config = dict(
    n_head=2,
    positions='rope',
    rope_fraction=0.5,
    init='orth',
    optimizer='soap_variant',
    lr_head=0.00782,
    decay_shape='linear',
    final_lr_fraction=0.0,
    seq_len=384,
)
Each number is 128 + 32 x the weight over its row's rms, rounded and kept within 0 to 255. Layers, rows and columns count from 0. Numbers have three digits each. The size before them is the row's rms in percent of the matrix's.

# gate: layer 9 MLP gate, 320x128, rms 0.0624, rows 103-137, columns 0-127
# up: layer 9 MLP up, 320x128, rms 0.063, rows 103-137, columns 0-127
# down: layer 9 MLP down (transposed), 320x128, rms 0.0627, rows 103-137, columns 0-127
gate103 103:186167113164158099102128113119150159180135118048102131113188132132160109180109126111151132171077105117121142124125131134104109089063175110096133184163125151108152155157140075099134157118174112119043129104141076145153107143120163169148058147072154137124144132174178174126069133152171049136090138125167137143133085062146100112069146127098149110160120127094124152151138087169149136070133
up103 102:130070113089083118097146172094120076159139108126122108191132101147117094190165144095114137162099098130075144176106122171153175112058122147088180113150126158169150146176182061074122129178114101116122140102145065108173164156104115165146136173109089075057168138106140128098109156135169119138107123115149139104145040128162101172091110145097124096130167154139108138094148094098115126065133
down103 106:119129136113179176125138112119162162140120106104186185145174160151148087140097104098135111122089130120099062154109117129126118147124168111177139138120119147132100131079141146174164149089051114150068167144130081098131160166120114179135018140145112158111156134138116115128164121083150178129145144080144087134154105083126102139072059134131052148123206076143051148119108120166115126096117
gate104 091:114101092104132158096137142196143149134158155066161079146146094141129064119098166129140135127069103115143142136111119158132118144104160062128150128145098083099088151151100116086145166188099075146110091149166154181164168160204140130132130123099136124152157162157116084111114129173132078129147089192130162126093183187089212114101167136140082103072131165169143149149139148181167129106166
up104 100:113091115149142140050097185167217079137134119147105147110131106114175143085136147162106111123132142112162121128092087089145139087100128198092188084089086113119142115121078104183119162142170136098146102128189150149148152090109126149128191110146121156171182133158154139145084119149160116112123098105046095111127164152094105080124153096131143141158113071077137077074156193162137157114115
down104 099:113170105131161160111196127176162126109151159110066078182123112178141095145146183183151094163158146127163129162108099105110160128143134087120106137137133177123123125104163198109148134100097085081117127137174105212199145124117127110166116178081122150087130101132128058124129126198183119138126101171181142118148121157121141062123131175166104150057129167122161126179160134148133155161130
gate105 103:084077175104163196107114080150160158107096155131136084187127112152140140107178145080122112159099177132190170178133081134145097126144187067137142097124084147119104168124157147133141117114141177107093154105087106160044123125096146106148155177106167101112106078121087164160118141153170078049128092151160128105133160116151096122102139123116085122146082170127167129109100130116162210110141
up105 099:182151124175095142121094146134147134126163147106044095123175104116091145094096154137239148129115142121076113134131132118118183075105079143151142115146104168156086174096097174143118151167159129189133073126113095108185113187108106152139068156168168138107165171110144152117188141135113098165173149184116063107172110133103109136120098149100100075160118147098175123103086150118104131125133
down105 099:161130132126127105076146143107146119148130119092119114123143135100111134120152101162129083092128164126096104161114054090128065156181134088103100103152077122081178112144177171066183106091135101166143144077147107108097130166191130110120074105156179182097119128191121131188093143102140181128109180157120178183143149141086129131113122101179094056132130169071175103083114177110124150143125
gate106 107:116101166182157118131131139189091139101129160114154188088110128178154121116112125147087136143067125236132123152131137161082107091120127106091110153142107123154180083144125064110116127149153135173120081153172099209121171089077155182162121142078100140151102111115096077129183188186099127108118156100104169112085128156112136194148103133141099138158177157108149098123079139152122152102112
up106 101:076152103125169075103106112156167128092168124050144065133096048141061132116141171143162145142116106086120140071175119097120107150164079121141154112185176134203121108197156115113134153142119115179175183120110125093151133202136139144061149099131157160081138124147151146089076153103107159103150148162181103140129116165127154139162135107128129120142096142180145155176124110153087125108094
down106 099:081143107163094102121121161160063168170123093075157169122192091092147098111143148122082118144131109214076094182148111164133117102105157099141107115131095179151113165150150136141124086102139138177158103189078157120139153112081150131195147085142132131173093128138108077124134136132118138159056115084157119141126204095098109110137116132182170137137131196132125092092175139102197119097131
gate107 107:142154131129084126078118110157141136094110109175128098106086165151145141214144075157130128137128140147095183088137142127108156102186204113157084128196157131083104119132107142129086152147119172134187157139122097070133179159121094108141169133135197169135164163090173083213152139098142130089142163174111168127152092131090122187136165157149150129149135106096104142126166149191138157085088
up107 106:141127107112141094119135162133108099129169127095116137089178130148124150156138172144109106118106146136108116163129168103066106100124029161144143128136129173142079122142144120070171154121186117111109074141023184127095199114148092103148101063134182124104119138102092073124117075121139136172124079122081162141143133084118160130165148165121140109173141135113106051120182165135159062132162
down107 103:100157158160080146142120134103160129103150105133139050092145114166145079170079110102106100122165163161094140122125106129128130143141176161086117155169195134123109127100129205167109182139154151115147076151095065084151117089146173111150203143139101113124150118109126190168121186117124087092158187118141140091090074137126154126124136120146101165144070089104158179059070152156139115080124
gate108 111:093105154133145164058107142131176115120133176081117141113118114128153148175151106087115176125107149133159097124134072088212088112140088069179120032112127174117083126153119117093138109077059118163104055110107047149189120119139167115106129145148131096108149128086131138085095148123105124126132136144061142157132128149155053110194148158158147134156101135166124111139144091085120133101134
up108 104:167128097127118101134163172148152115127136110162133157154183114193167103159141127085133124073139104112163126153074153196140106172133121133127078115105113137099145075126137099137109121113144167119131187128148147153174091123127096109150194091109198167084143127124094156143146143154139084149083112062119088124146055129101142102131121135107111170222131065083070194162191134141080098112133
down108 099:132056140118189124138105135095184109190125147141123055102134086166140113149124119116124118189102117123141144159127076146186154122122089149136086153168121091099129088087100062145127135158141094152026120115168113108132122167120080072088114130186133167082102148138059089095177133109091149123152131107078142130112113157166128155135140131108173123111125088141158144136123051081196121156123
gate109 109:116213180112115103084172092136083144150104061126125132083129145151119042124102068137113138109124169137149128145176069124144112113115137136111172108158160140150128139112126136112158122140125222146164117123155169105130143108058141130162128155174123134208126105122077138148108130155123180134151060139125112197144137130095126145144091047139173193143098101162165149075123148110170154125148
up109 107:118118164157114104132167085135104097139098103136142129177154116102147089184142043112171125112127110089110144154115181132180172100145104121115163185111142141161119114099141202119155092112142139132157126129070150107140088094140132167194105101201132173123118112094154162137093143143115139108135117185115147120142132185050122162124118137123179158166130071208134137094157088060203128177124
down109 104:167128159095158114092138162128090152161128135101132127107132125129164125112100075137106132064161147048139125130154097125123133055135129127117140168134113168137158080174177136133124130142136180196212131078103160142125147101085158069167088143129149101170084085132101148094058143176161168119165103172179135165164144154096078113149141080140141115105106113155153125144180151112178209132089
gate110 109:143122135073134131160186182116055159096106060136079142108087146142071108141169105149148141130128096122150119150114129083080141137111161104173126084112124090077131113184140094147138132149119158163074134161151144098101104145154137096025087133111122097211173139126141103080100162212078102117114099067121101096136127110099138092092104158178089106087132155141156129120133135101153113107167
up110 108:147147151133099159113116139175193156122171133197076120109094080066089131182138126157145131101155156122136124147144091097123135174156110102166148158137167084124157157240105108124101145060051134077144165118119179154173122111148122129177091087127120124059130121104113123123162102116159154087211152120126105112103117145101140127142150097112172150159162155135106087127122154078106102115065
down110 100:143163148113185118101174068122137148153197110137093183143177140156103173053159163147085165201128123116152159124151107137111154115127174155125124125116141105135141087155125144078095150084165133105160138091067141071132149104150116099163062151198092119158135099106111141084098085131172141115179128125129152170052135148129120138196103131121118133170173179101115152170154098098152172134090
gate111 111:100089141175120168132124153182077147187168136150084153155106139158139139107128174210071140138106123131148136122124118140146124182103132080087169146113153087168152136144164121186144151119159131167080085120149117123072064093161120066190166137097183150119127142146143107099167160144060124117132138091127110172117135136093129076105126133127151137133114133081217089093118074118107137060171
up111 111:175099128123151136080117114118068170124099111175154115142204139130118156115098113135119188090115139101178148174155101024135197132133071141094155093098111165093116104110150159133112041134152107157098111122144190086157139127094148089165095194144179136101199115109137109150145178147103127087129143125131141067156126125094096104128121125114134125190182161099154115153120109121134113102077
down111 100:200144156107169099162110115048124128144114157157164082176111147071132141150116152123195136138125107148077129126135137142073101110101107089106093092095138104154118076102109096154119107139120078152220151150152109138146164152093170145119087126158095172162153108102119149171076117140186138149124084084108115141118075138088123108135121159051097110078120196113086132120170170137176156153082
gate112 089:110143169127108130153175144062092120162166135096129124139096076172104154107115139151122150179171086171107164133196150186081089177146161121118127137054103079183100094191104108152169177098057169132148157141140107117100094139106092157137167147100141115111116074128181106160089094180144153129156117164153160148144179097084136147120128143140130147128199100128139121042119157151118140143127
up112 090:118101127104100095187174100158116124136109095144142067132091156142160050154148109162046126176062184128110093094093154075131184095118138161132136110110128135126097130112160108067154164138165087160102143137122121075123182144165163081136115161107135065147121155207084129179149067101138197119161120118102146107150107166136120058146116134145138114144139105118177100189130144123113117152114
down112 100:181147113205158191142104077112172161142090126146113106131078142108072143144066108133160139104106151130147146102108129146094101101098092158087146098173138079121136214128193085111117146119123128087156105093153158151148170140085155098126127129156179125110104122137174128204099075127122165094150158151090159136152094172137125095102130159170103119158120127163189099165132147144198128112207
gate113 091:107085075191121142121097133102111145121122174108147124117134143095149188142096176150121155128056131191123154120092139075192155109171069160109117163068120108095162149180104111096148137107090147096145101129128171102098112111142141098138146145176201164131144098181109214099087076106100126081154111169102132174070169168091123103097075107145116139136091107117121168136147106161118134077132
up113 088:198150174130156109097105101119129119156184122110096163138112100114172099152122106122090170104184170066140123112161139088180115112111183076102123088115155118165124087203114154142172143060140144116086153146174135075178152150105137120118154136094146147102113179134113160172133154123115155069139177183114143144101134101088130196119114045122136150109178141161152152174081103119147115117065
down113 092:186122143181128117113123123145088110117131198148152202112116091149169101139189070105162192158185134092126140081143134092055120102121101110117141100141162137152123086152096060162145095114150166147150162115149133040149131149097137120155143130089202165125155119105200168111100100135105149145170107135156118128109118069107166136137176127079119112137122140121126160188146168137083187107153
gate114 101:069148137162083139111123133166119115183098145106169111086105163137142158135134110115124141134096046055153139144174085142192121060164120162095160149142089154150109123110175050088101096085061169143153157096127152070138131113159192090091114116103119106130102116124164149191127098133094112106102124137151148137131101172144061073145135147102167108112082131147111150153151063119104166126084
up114 101:126111122145142138135077128099089101118181131127174099133136103113156153160073114142153081130158097173156105125113151133143190139097098174088156138175130123115162101146086161136087133097126159115113138098156089184133091115194122111106151129150091140085090125180144152123103087144122063149149113165054164158140185134150172139118189185163127049056111169086131157059144100184091134125147
down114 103:159109143118134103083093102132148114149132175086189117125143106151112113162113132174105067139146114117186143087134119120115176142162159177122102131129137142117155155149130101149082144160145132113127120088156173168137069119145039112095130108129127105147082073148098114143107076091196112163103108140185107143141155202130125211126188112163077132141035179094167119148131135193095113147106
gate115 095:102155131109142098107103137094117151125125081106102195110137098098102147168109130094130069139104105115087152130134167129112097037143147140187120092122118102134046136083128135116130128158091136122145105119165113110209122179201126143100106131136106152103038143101161153087105144181142079171122179111111048116173065054145124109130129163128169114113125167118127113122095113111165120070148
up115 105:113084134177115088149151163103183109211152182113164124082141084153162140133176121111125144076113105140153136138165115121161163198124126106082175089164164149078125073130127107138134108068122168093119110093163136118128133081060162109092139101096124113105131152110157116100149195113174108104104121120153139116109118178138135201107070055075129122146138124190097092142176166164101149145104
down115 103:110115138175104139133176157140133119139107179163088091149091143118152119107075126103121180136134159150149116181117115130119154158131133087100075153189114085155104172117116131105108077098063139147087112148172142109187128080155084110134085097144144221096065117094087105107112137044108117103116182115108153155132071100157134118119132189159153210157082112133075154112136135164090136126098
gate116 104:152154164108122087086158106131148098107078053122137171130171099149108126178170099127151172116142120125102067140147095139156089180090156109126102140137168132077120129093142068136160186098138125176108164119181125111126137131125102093136157093106130156136141172103081096152101144124144075162194200158151131112164119183112129121093135106118121158168125160133039211125142178061156126128170
up116 106:112128088148099144124132139171221093119172166102178124140105041147109116118151139180124130156139104096166167150141163145147136210114082080145102106095122129134165114149072096144140083088164127110047147159147099152161175123076121131096121136110133154072110154182151127147116127124084133185159164147120141144160175135094163112112105145115109169169149149104075133065150110128062092162086
down116 108:121166140103183106182146124163068125167212148129137138085141129151195147161130135176068085160133063113147171132126101064168123142143113129145143122144121134094166127094149111085106030148161100067124067076118128151194123130124135152113102106134088132110093072133137154071159108155069088116106132102168140095063141098158105110149110130079089104162107151126152090136111110139123101105128
gate117 093:116113111135153120105127095148096159084097121093100142167138126071140140125119123087167137099141153137062142144101162134108124132093150122122211063219162180156115158136094150114130125103166140213107121104084119129085149095195073106177153157081094138140118076145138163114074141110115169136184118122160132083168133130097102145146169113135062151121125100166164157137107181063109169086116
up117 099:125157152187173111162131173108077107109127155132169063069168128081127207111136092085154156107119099075096197170112155178080119163124144201073145148118196155057168114121180104120148123111093143131112142134182142097153082159119115096164100092187122164111134136137143126146129167141149122138182074132170130118160101148135133159150087130167158071180123104109123117128116150097115120118124
down117 099:134170138135230143072154089139150180153121072166094161156080093089139123173115096187111132059135131142116145155105152109127184119115112161150128185156134183073152130134152131150133199139124097185143100134113149116138158109134135106086177148139035125100126129102115115110096184145133140115090077128177195143139131122142157145209142153146092107161151098097159134120141134146189107141139
gate118 095:140107090110124086153112066133105043174126124139132076074179124133056096095116098096126184106133091125102144179100197117086186140111152164154096161119146181124129095140161106119102115121084121115122115082140105184137188106092162140111132119192105125136121120142179138068149173118143151099158138148132163145221129090077125104115147153153132173125096154070066115129110106168146108126130
up118 091:136105131103065123098148139123089102140098179093138122123096161155194147120095075194133178125142082145128111132144122090132121027089162117115155136095076146158125102127094155096071114114078179137175133125163154084110190153140158120136120119121134168104129068158170082144172101112067108081084136149144152128119101164077113142163093105126131090119129108104187152048185127156133149095106
down118 092:116112174103128117137118176157170077071121131158169088124157112099170086069194094058077098161136143168108188070155190150067131132119111175086123184162149125123144083110200143154132111112137084116120129089148117129088145121119170139101157128168166182193101125142133129114091096102160106137147127154103134124104105087133084100151147117171146140072107189143089166162146106109095123173123
gate119 098:079111101076101063171142160121132114111162079161098110072126126129162095167180130144122104164120091143104174123136141111110083128056172132156117156154155144163093111161120081146185173132153103074115106182143128090056159107153049125147112155165155128114140080144151098114152096198184132093171154144108118143173138128134122109083121121154177098149165139106151092186167083167145114154166
up119 100:072122124108180176157178125094156093125151102123075123125126126091122117140140139151141156091148151155098147115134164153097118157044192130126135131089132135133143085106143125141170104078132136078158046152137098091071137135123135093155125053107120111117143092078146091123089071116128153120068094092087181169112086078103067082110105113130163116120050128135111112099129109120206179108109
down119 099:102130125160135114153132173146140169135052079098110128054150130052172121169098158095123156060117155087127076115164106136193180140106187164145167175155095136095138135149094098060093128144171144120154152136166108080118126181150111130098133159152109086140122135066122187171094144056095109113127156129133121154147127116074153133150086122105161138146112115081143180165110152133105105089169
gate120 099:137095219156123188152140083154123151166081118156165134107079175181157065166151149093148134102101149152182144122143150149107095093108130074158160159109107159137100132130194155099152097089155110106104158170146156149061095089166061106076134072124145142172089135158148083129164194126086163136177081148174146109157138096154185104139109121120080128138129131154111111148147141151140115153138
up120 105:123155078091067096134165176097151109151119107089151095177169143098182119191104114099119108063088133097198179064158131144156105110091122120112204109147110117152100096108120134188105083134154124118147120168140123082070191173140128114140083140149135132138156119164114196148090102123155123182107088113110138108112127077155157086121120117143205212116154135156128136112120158165136147110134
down120 107:142095085099100077123148117110141171156102114143170087119068075139141147134106101074143123113123120092142121129136096057156141097156166081053152120085151124139086145157101135120149167087158112121182081145149124132141187135072158122172065151106179099125176119128146182093097066134147108194117132103130130145093090082118109115136094153095201150141179114109148159076155159083152134141064
gate121 100:131133201185122059149126090067098112138097100170118113114140169078111147127112088207177103154143123123153114167123130143121159143173154139127130136098110137210103159176166109086188122151138173079085172120112110172189108095097149082118173133147106097113067139081154091139068168110092149148120125114136085078104127151120130116097108139148115068159146127104099078128112158156085117115077
up121 098:060122050160145092118147150138149095091108104123134099112114107138115166166118098165177110112139095087126142089138143083125194143117143137148141102127153112113098117103173168153138128120095197120129113157186106209107157092116136113122119119109062142129156150103121124141109134121145154105145137128137046178092188100155072122126124153042110199142146060151121130121103143100163230120103
down121 099:074107120125124112146115093178123169141090107121146136153109135124119136122129152140167128110130141125063078116096142154129178105114057141095123126110137124151109186137144138066210155167072167141134110123153155149122135153094110112091046113171078127081133181144078074086026104142148143097124118130126116135074149091154072156162123090141130128137117055122084137136066122158058135132087
gate122 095:136120151162090086178150115107106111131095116150130096156106124101180138124096165106147091065120126133082101159173099103114108092070141059130148113099121134102123133163144150122183150212184067117100156161098143118114107126136146098135143153187182103079113046123163116169081083112129098057098127146118127190076142121129074144090141113163139114130116084117135128070145123049110092092134
up122 099:143103158160162117163097101148140065129124087139140133149103118103163135145169118162122086093115127114094118119135119089128173112079101138133158068171146058100142123102107221201133175114120111142121142103083065162137135124079141152113157160143133113128139119094140091173123090123182167089165133122080134135131096077135085144130150139096115105137038161106162192040105186164148107102091
down122 102:146097152063146140120098121148171069112164118127117200183125133203077086087125081119146079136104109162134150127095103194109155142122189153124144097161149095115170103115102146101189126075095138136145153133137109151101120178150135135116172168169118214106110153156139138117138134117107110084131124102168163106125148038131156153114124157135162141171093144101181189123161132190147136176092
gate123 088:113138150118116138128117082094173102065115072102159099109143163134088143097095137157151130119106116105131102134137109218163078104106109137135132099106105082076171201127117128128129111153093192140119117099056088113147137143066122105129128152176080092171128127088096111134084166185132122094171149147119090165093136136152179129061151120109160100060099151180159132116155155107187199151153
up123 089:190056143129095165154175080130099221140148133122106169112128139166120130077116160076076142117152148139149141187143138133085129128162047176151129117136095119094085113164179138134162088077108144146116170123198078156133169101125116168071174096102134122131117130120118137123116134151129149168116104125114120133133092099147073113156125155098132141129105144055080099098153084076076159184168
down123 092:107166125157139135125115176101130078150152072154121068104150164131107107170128134146175148094136166113190094056129082144110107111127139124147150085154153124086114167084101117106155198135158139130105130088109214189144098091143114131161101145102140092101164141087136122080148055103115115094132173134080146118150089104139112108175160192132119098100152179154122223143171138099129183125153
gate124 097:114157138131138119129147157067124125152139121149090072103144150144125088138189103131162124130103137079141135181209150160156167123124149184139134168109123171130111163106174176094095136098158084095070136154144123116083186204149112164145192155111109071141109112103132186087091146145177142089099124048126095125182137136114127144120109062084187168142130114153122182082146136173115140108143
up124 098:119147089135132090140109148075146088155169150137174084192162105145131115111143094145114188089126053174100165113129114083154151113114108123155194084101134109134125223174119079048094156129062114108098117098098206098147161132208092106098084128112140166085091135136127097113114115069155116143136125114124134104137097132138116178139135087115145107105134139121132139119100156110060186131129
down124 101:104091180126146097146138188168140125171104152175104186097109152110149155158101086131176124132108103101173073122094096083113132134087103077095147191142114072093138113142068094065213127116109158114123120135151121165146195148118120175161131072195115180102129110127143074096171159086093087144188125126157167088121152146136118095153143105148115105162095131111094177141118162142130119126078
gate125 095:108136119124155173121131133088113122112121096124120137129146115119105150144102043080149088073145085120100100068119133099146083104154118182093169089078106140184065161142116172120110123124147164140117157072118154126105134076115147129153145179151115124168143120144074130147060212150156114092171078073060097108161134150113139157129113175178153218105088149112159095126118124172161151098130
up125 094:101182093127175143127159152101125095135141100110116131105216096156106126169102122125154124075185109168157157139148118112133117101186109184115141078158173091124082143136135111137121091090100151112105138099065130166143125221107150131165134141180129160191129112087088152149089174153181102171176120107077111102060119081111163202154126112109149098116104147102106089106139140168126096172144
down125 095:154069122142099057081144156138131104125204087094126112111111135176077114097075148180121083099106124089123128197129116096116091148131102124118104125166076109142117142160092090100154152150088042100077163116075174186105117125170126110100133144085132117158130130130088103198120090121125088159077173104136083160100176163115137099168160151117140140183112171137110080149139098151162123130086
gate126 104:130164175139131124141187087164153113127094115129157184149204138199108150117130123096111119125134122106159103058140118153124156081110087085146134065115061160103094087161094126112077140148121074114172134187101132127114062064144177095167124092107091117132083070111151132143105052105159093165145146168157079167153167125159126116087144152148171114105119075113120102108115105158130174125143
up126 104:130124102097078127118148193101149093149126111096141160221161154129171125112087074096100159077063126120183122113129118079117144124046114148146159184176138141138169162101122140068084161137102110079094119122187160068114127149134129119100110115166180092133140098126110138101121097086127118096136112153141180055140108107145090112122124166027142127132157144078086139151136142123150166114113
down126 099:142142112172121135080111136124092143090156068182086086136049131075145138131120126118148197152108103167093129186126142156093088125152137127090147108130144091132079155152121164103112137088067115164159079109123156144140109181106205096105130148100174129084156187204197168066100152163148068123068157145102146143114152170070126141161144104132129112117121120085141102114131096117139162120146
gate127 089:070123160078156111155144149150130117129113108164162103142052110139138137131049123141169104150076164131168086150081136117144141111076124155115160087173038143156161098116117117104118147157170077129137069141126164118154095115136100129153114073166146088183143156138099151184118155125092143104078105124105149166122151063147070117113186155089153150146188097108098119107147131039098129150143
up127 092:142168135093126168143148165156079173130180091174133128147136135111172160112150152097091136191060154188104142160059127135115148097113100159075182159145111131137144170102071103174063182157161120125147147102150105090149071094133116135099154139115094182141170130093180087176205118084151098155062104072146101107112077126107127104082143103129112126117115137104144151149130146105160146100102
down127 094:082125102206103141135125137128083150102107119094083136109167115080106135182154147104079091173063095172185113105206143185093092142135161144079116116092140095152102171119067103170141177169154129145102095126190093120133175163137114154141144153128120169126127103155129134082187115070115110106151133181155141119076110132120177117089127124134068133128126182125152155117153094181097083133085
gate128 101:164133175158144107164138137137124091159120147117172094129110163090133128149162074168082075089092112123086119132117116138120079092076117169119199110170085161137084157055095172153120105102106125110086096129131130088153098137096121116120148085179184138087073115043135124115111088103102126127136088131098125176117140156139086109117089161149190115188124114167103166132222131075097136119137
up128 100:131170186117126086174104123120081097099137077113131075125103135097144050156165025112098132078096123077145092126141113132159147130151120106126154123113073175070155133081091077064170153106077126171121099123078101079130135158101088104146149118154131106134113207122119185128108144089172152148133137095148105148128097144082119114117155157093121095178114105119173173131175150116109181126124
down128 107:150164113083106091138137123091081106136079093093118100141111142190141094154135070123154114147108134096149096154128108149158211164108128123115036093098152155067175083115103137127140133113091125133092115127120182106099183143140119112174156153151123157178092164129046163115099090123082151115161123148129118122162058138157145169156175114109105155132085093111202097100144132107091210130130
gate129 100:111163150170178151102110146173128101177125106158095112101172107115129141075074122141105102177130167099141154126120146082165122121073135121157114162091158068171085138146098143143108164093130121170086028121159160108135172061109147108104114066175129177114093136151110074113123164182141135120081143100147138067075147110102157124151157071137113158137117135139122166041117103093167139128161
up129 100:099138115130106155158159151148127133103146144113192113108137084139109166124131120123134086109140128128148149212118134156107090145128101139151104151127139164107069083150076088150187155071116123064065112154065103202177152110109134121080136045107109073102110105123108106175093130135130118160100090110112115141122081140144147106233087113163135132141087127195164166121129133119109125074185
down129 093:130125092155164102144183155093154099131123089092092130156183148142112108136169155104106125137149125125139097121125075083126089216137188145184138074104118105156119142091128185097140181140156079188163183125128082086148053079147131135125108187101137059152187136110122132099164129059061117129103149170149080122106140152135144090139140124107115107129154080134122170164129077092157108120142
gate130 102:107139154092142138147127087102168153111136104163151150087084146112079115165101101148040151080158128133164142163140117147131069112065150139130143154152138089088145215109159097141111056111128177112134184068152095077168082106145199114141151118125181117131095117136103124156067177137139123123088171142162110131100143111142187150145096107078144144121060084121145130152132163179171109101125
up130 107:166126111168139077159102104100118103104063134141140165120125133103167116129178094152161115131135174120108121136156113153147123097156122135192122116087099166074110200077191116122117125130104136127130149161090143024173089136141144154179137171113145180098099097057124102137110077105145147136134171102112116145149069127095123120131017124143164109170168168113099115144145104198125091103141
down130 099:125143095137108173124152140084134120174149123141089090102134168056086103113129108082133141115113134191146104192149095149111148208100108162105081135134074163114088174101138160093120109125129131080088129120089117138140083160172148165133113122117141062116152115145138162139151124119114104142092082121096173137159104097072123099054134138119137086105104097073182093138067064088076207158134
gate131 119:103121154099109154149108089088080129101125096122180113205140062136086129156166146117155116129067116092126139122136113173151053141175128080082087148102131153170131150109123120144156159191125167166119176136096109080152089161156169111117157139143136123150138155169126085124119175075140118134114137161143088094181077177160149125130159112165169175112196151072084191167117079123135099110166
up131 114:103171186109132159115119105111151097097138161143050126157185134214123139136134084162083123079130148090098114101177122113127131144057084132139099143105107100110097064154175126152091141112136152081119160084148115185116170103120136065154126160134081170114078136083116127133127100102158133163086150145070126158226132197081123106153118196155111109149113133122126152149147136101098144157113
down131 111:101149144104119183158114148155122009084084093196102168157112111108091102141072109131126097150132089135148138160172125133150138179151105197160125102108152076059062076180186107149123127097042145147116137092067140124148130140136131118117087136097147132063130130150103107146090114120124140084141117136136122098097132103126166164154131144168087142151151092181091138108136068137143120098146
gate132 104:100103154107149165098085171146130112081085076087113102110140140143133120123123189147121110182169142125118191174204181115098111090139149166109210124147173121127134107220122082142141122133138192067089122106121133170113105105083134119175100124085146154112088142129107130106152084113156075116135174112076149103112173116099073116105110134128058138150142145148158073116169143170132156079143
up132 104:100112159132091122164159081135080148090109156109130083065109083149122155156113175133082108145135094117113146112127146147110095170088136136032097122134059129114103129127120101170133101108107142152099120116182132141094152130146076074143123092103164169106103151102164096194144114083143073100157152076109108184081107115094153111080128079135141120095046118169123160086122132078141097133211
down132 099:027128126174123146135119105162105168061070191160174091125175093130138100137083126091124102131178147108103175157079124126127169152071137136102121068115083081103153173137131188122203165111123189127105157103111088089100140159105114124079173077158155132095125129099146129086119101082096172114103081128088119138061107118125119150111152133136135101179082115139154112108092149154129114129142
gate133 101:140168145126129068065129190109158135113090185116138145103077159092186100142207122124137202049096098160122134124184140084130130109136112095108174133107120124081158154118096116103147100115086097188068142150170162076095151101187085108096102087152160134128119120138126130168208124136133151099158185107131092128174114145117108093109119136112062114137137085155157107158137155116149095156113
up133 097:139135102110162163175097144170120109126130109193163101132145129169097100152092142153139129129057089112089123107158111168061143172159091137099106120148169132126114124090141145095157126147115156101194103118090100183173144156096128125187111109119055125136143085101067144097133166112168115124110057163101118078144101095107171089147109093103153131170055120125067142098100110108129180041108
down133 098:081088176128124108113101152161134080068099140114062091095127181113154159136136130083119123129062177089147158139087139173115128103127132139104110153122122130122112168071134146061129140147118144122157132196146092119176095073093147051186135066126129130173104116114099095133087123133141121089145131093129062141129144114194094171127128159170151154106064132167170097118130072057139092100141
gate134 105:129073071082095138179195094146075071156163082147155157094122172127141097088115102124173090126130082170122136173153161105138138098114173086168159092156139178124130131142082157167069105127128193107124115118156174148107114156099145128112110165126156068144128052123073146098145096106110133148119115138157135099129111137189130193100171154154065165159112098146107169089171162095138136157139
up134 105:150091158112098097123144130094088119127131149097134197118150119111170088126134179150111076142096107116105160140104130077105111165098178136123103107159144083100139153094131167218164161140105156124137157119136082178039140115135160146065095099125057104122132055175081135131183101132070148141134061138146154135088183106157155124156136120157094147128145096041113148098115155102128141155108
down134 104:164175107134123134211151144068090165186138175102150133172128168085124128096124178117086100140080132154099168164094144125135147189067095182126153168096154138124056129129152134135167135090208143132128153146091047140071134134097151181118120125174087128111171105174125081154170137112117153151091162082132130119111089129181178134107109167126143087109151147136106168131124154105148092128158
gate135 100:079141143115142102158156132159081161139117141108118129140155132085139108119117176134115089138191128078199155096111173117140117112130168145098132121076158100128141163162154112146138157154098110130165169171180124123141176097092108137091176151146136185168148222177088143114120240148092108105101139105193108139163176142129117115092087119102142101114143173148127160151043127087177132111105
up135 099:112143126117128136088121124094152158126080154156074119151111087096151150223104115094083070097163156152146175149057137124164158085116145125198164161162080126113148222218143102114118087144160118154125196142143145136149183120151141115072153094150115146133104121138084172155140142157171123124105130111126160114146119145179200092067109133150107123144138154111111117134110127140147168163076
down135 103:075149114104159140161126131149128179080125145156133102120096181088136123138147095176136133123187128139213156143139181156122106077159192178177102091123128139089120150116146082171130146121132106158164114148145138069120192121106114096128130043139172133130176100110092094120143127097132149146096078121158106095121172173112102112094130126094114112105085159162179207116106213141140076167100
gate136 101:163168132161135187100159144111171108140131167110129133121174157140071075126155086109163153093114213130107104143189133108106183124111094136121151136115098094085138161138152093107156130101193076137130141156094128137166071055145139130144123163137122142175066122144098160102119145113125102090096130112116146156129092090154154105135040101127195060132088152117158094208107176166114135161114
up136 096:122160150164169145106169191128124121128136064127130134127132082140109118095157090111142147133113134181100100119154147169082206104126106082146113065066153123124118135104067116108140208133145125145156082154072161187129098131086130146131098070160123200209064124154103103112145170121147104134151114130147145132142072152126177196135110100095184131175118152099102099149147147154135120177157
down136 094:118063120117106060084099098162110174112129118130079075124078144178184189154097161137119110137142098099155140208123136198133085173155149108087131104169177135138102126148107104189103129174113183150131133142149145090097139119099110090162100141094117121121141095115117103142078106160148141117107148148121046090094148190093118082120179119124113171151187138149128160066098114107141129091079
gate137 102:148126161140117089119122162142114074205126098050078134125170154176160150094114150113134174150148096113156099155114085101109161142141166100112123121134137071074146107114131230130081195120090097108128105064131128097164100134140117138147069115075077080141101109183114148131123153064111125087145118158103142113145115181087178146159140106099176140072114161093083129154118150118132154090160
up137 101:116189120159127111132098154188128084119147088155110118150109117081178134147063178159069110122099150108143135101107123148174128170118111095071119144126150064121114137159153130162125088183191119057100179150132142122084137114101150164171091133110084147133110184124141172105099185091073143169143088134083160117166166146133198096183122116132119082161109106149127136094150078179133093090093
down137 098:107174179127111104107137137130111109102138149095040093132199137185137126086129076140137093108113108143107118147154088178149088125112070109125167154149106109137112143156136140114142150054164111149068093143130100126053075149116091154124120135154160162139097090115105071069164073109054105132117144129162163061167095162167126096149137075144201157138150108110147141085123111165086154122118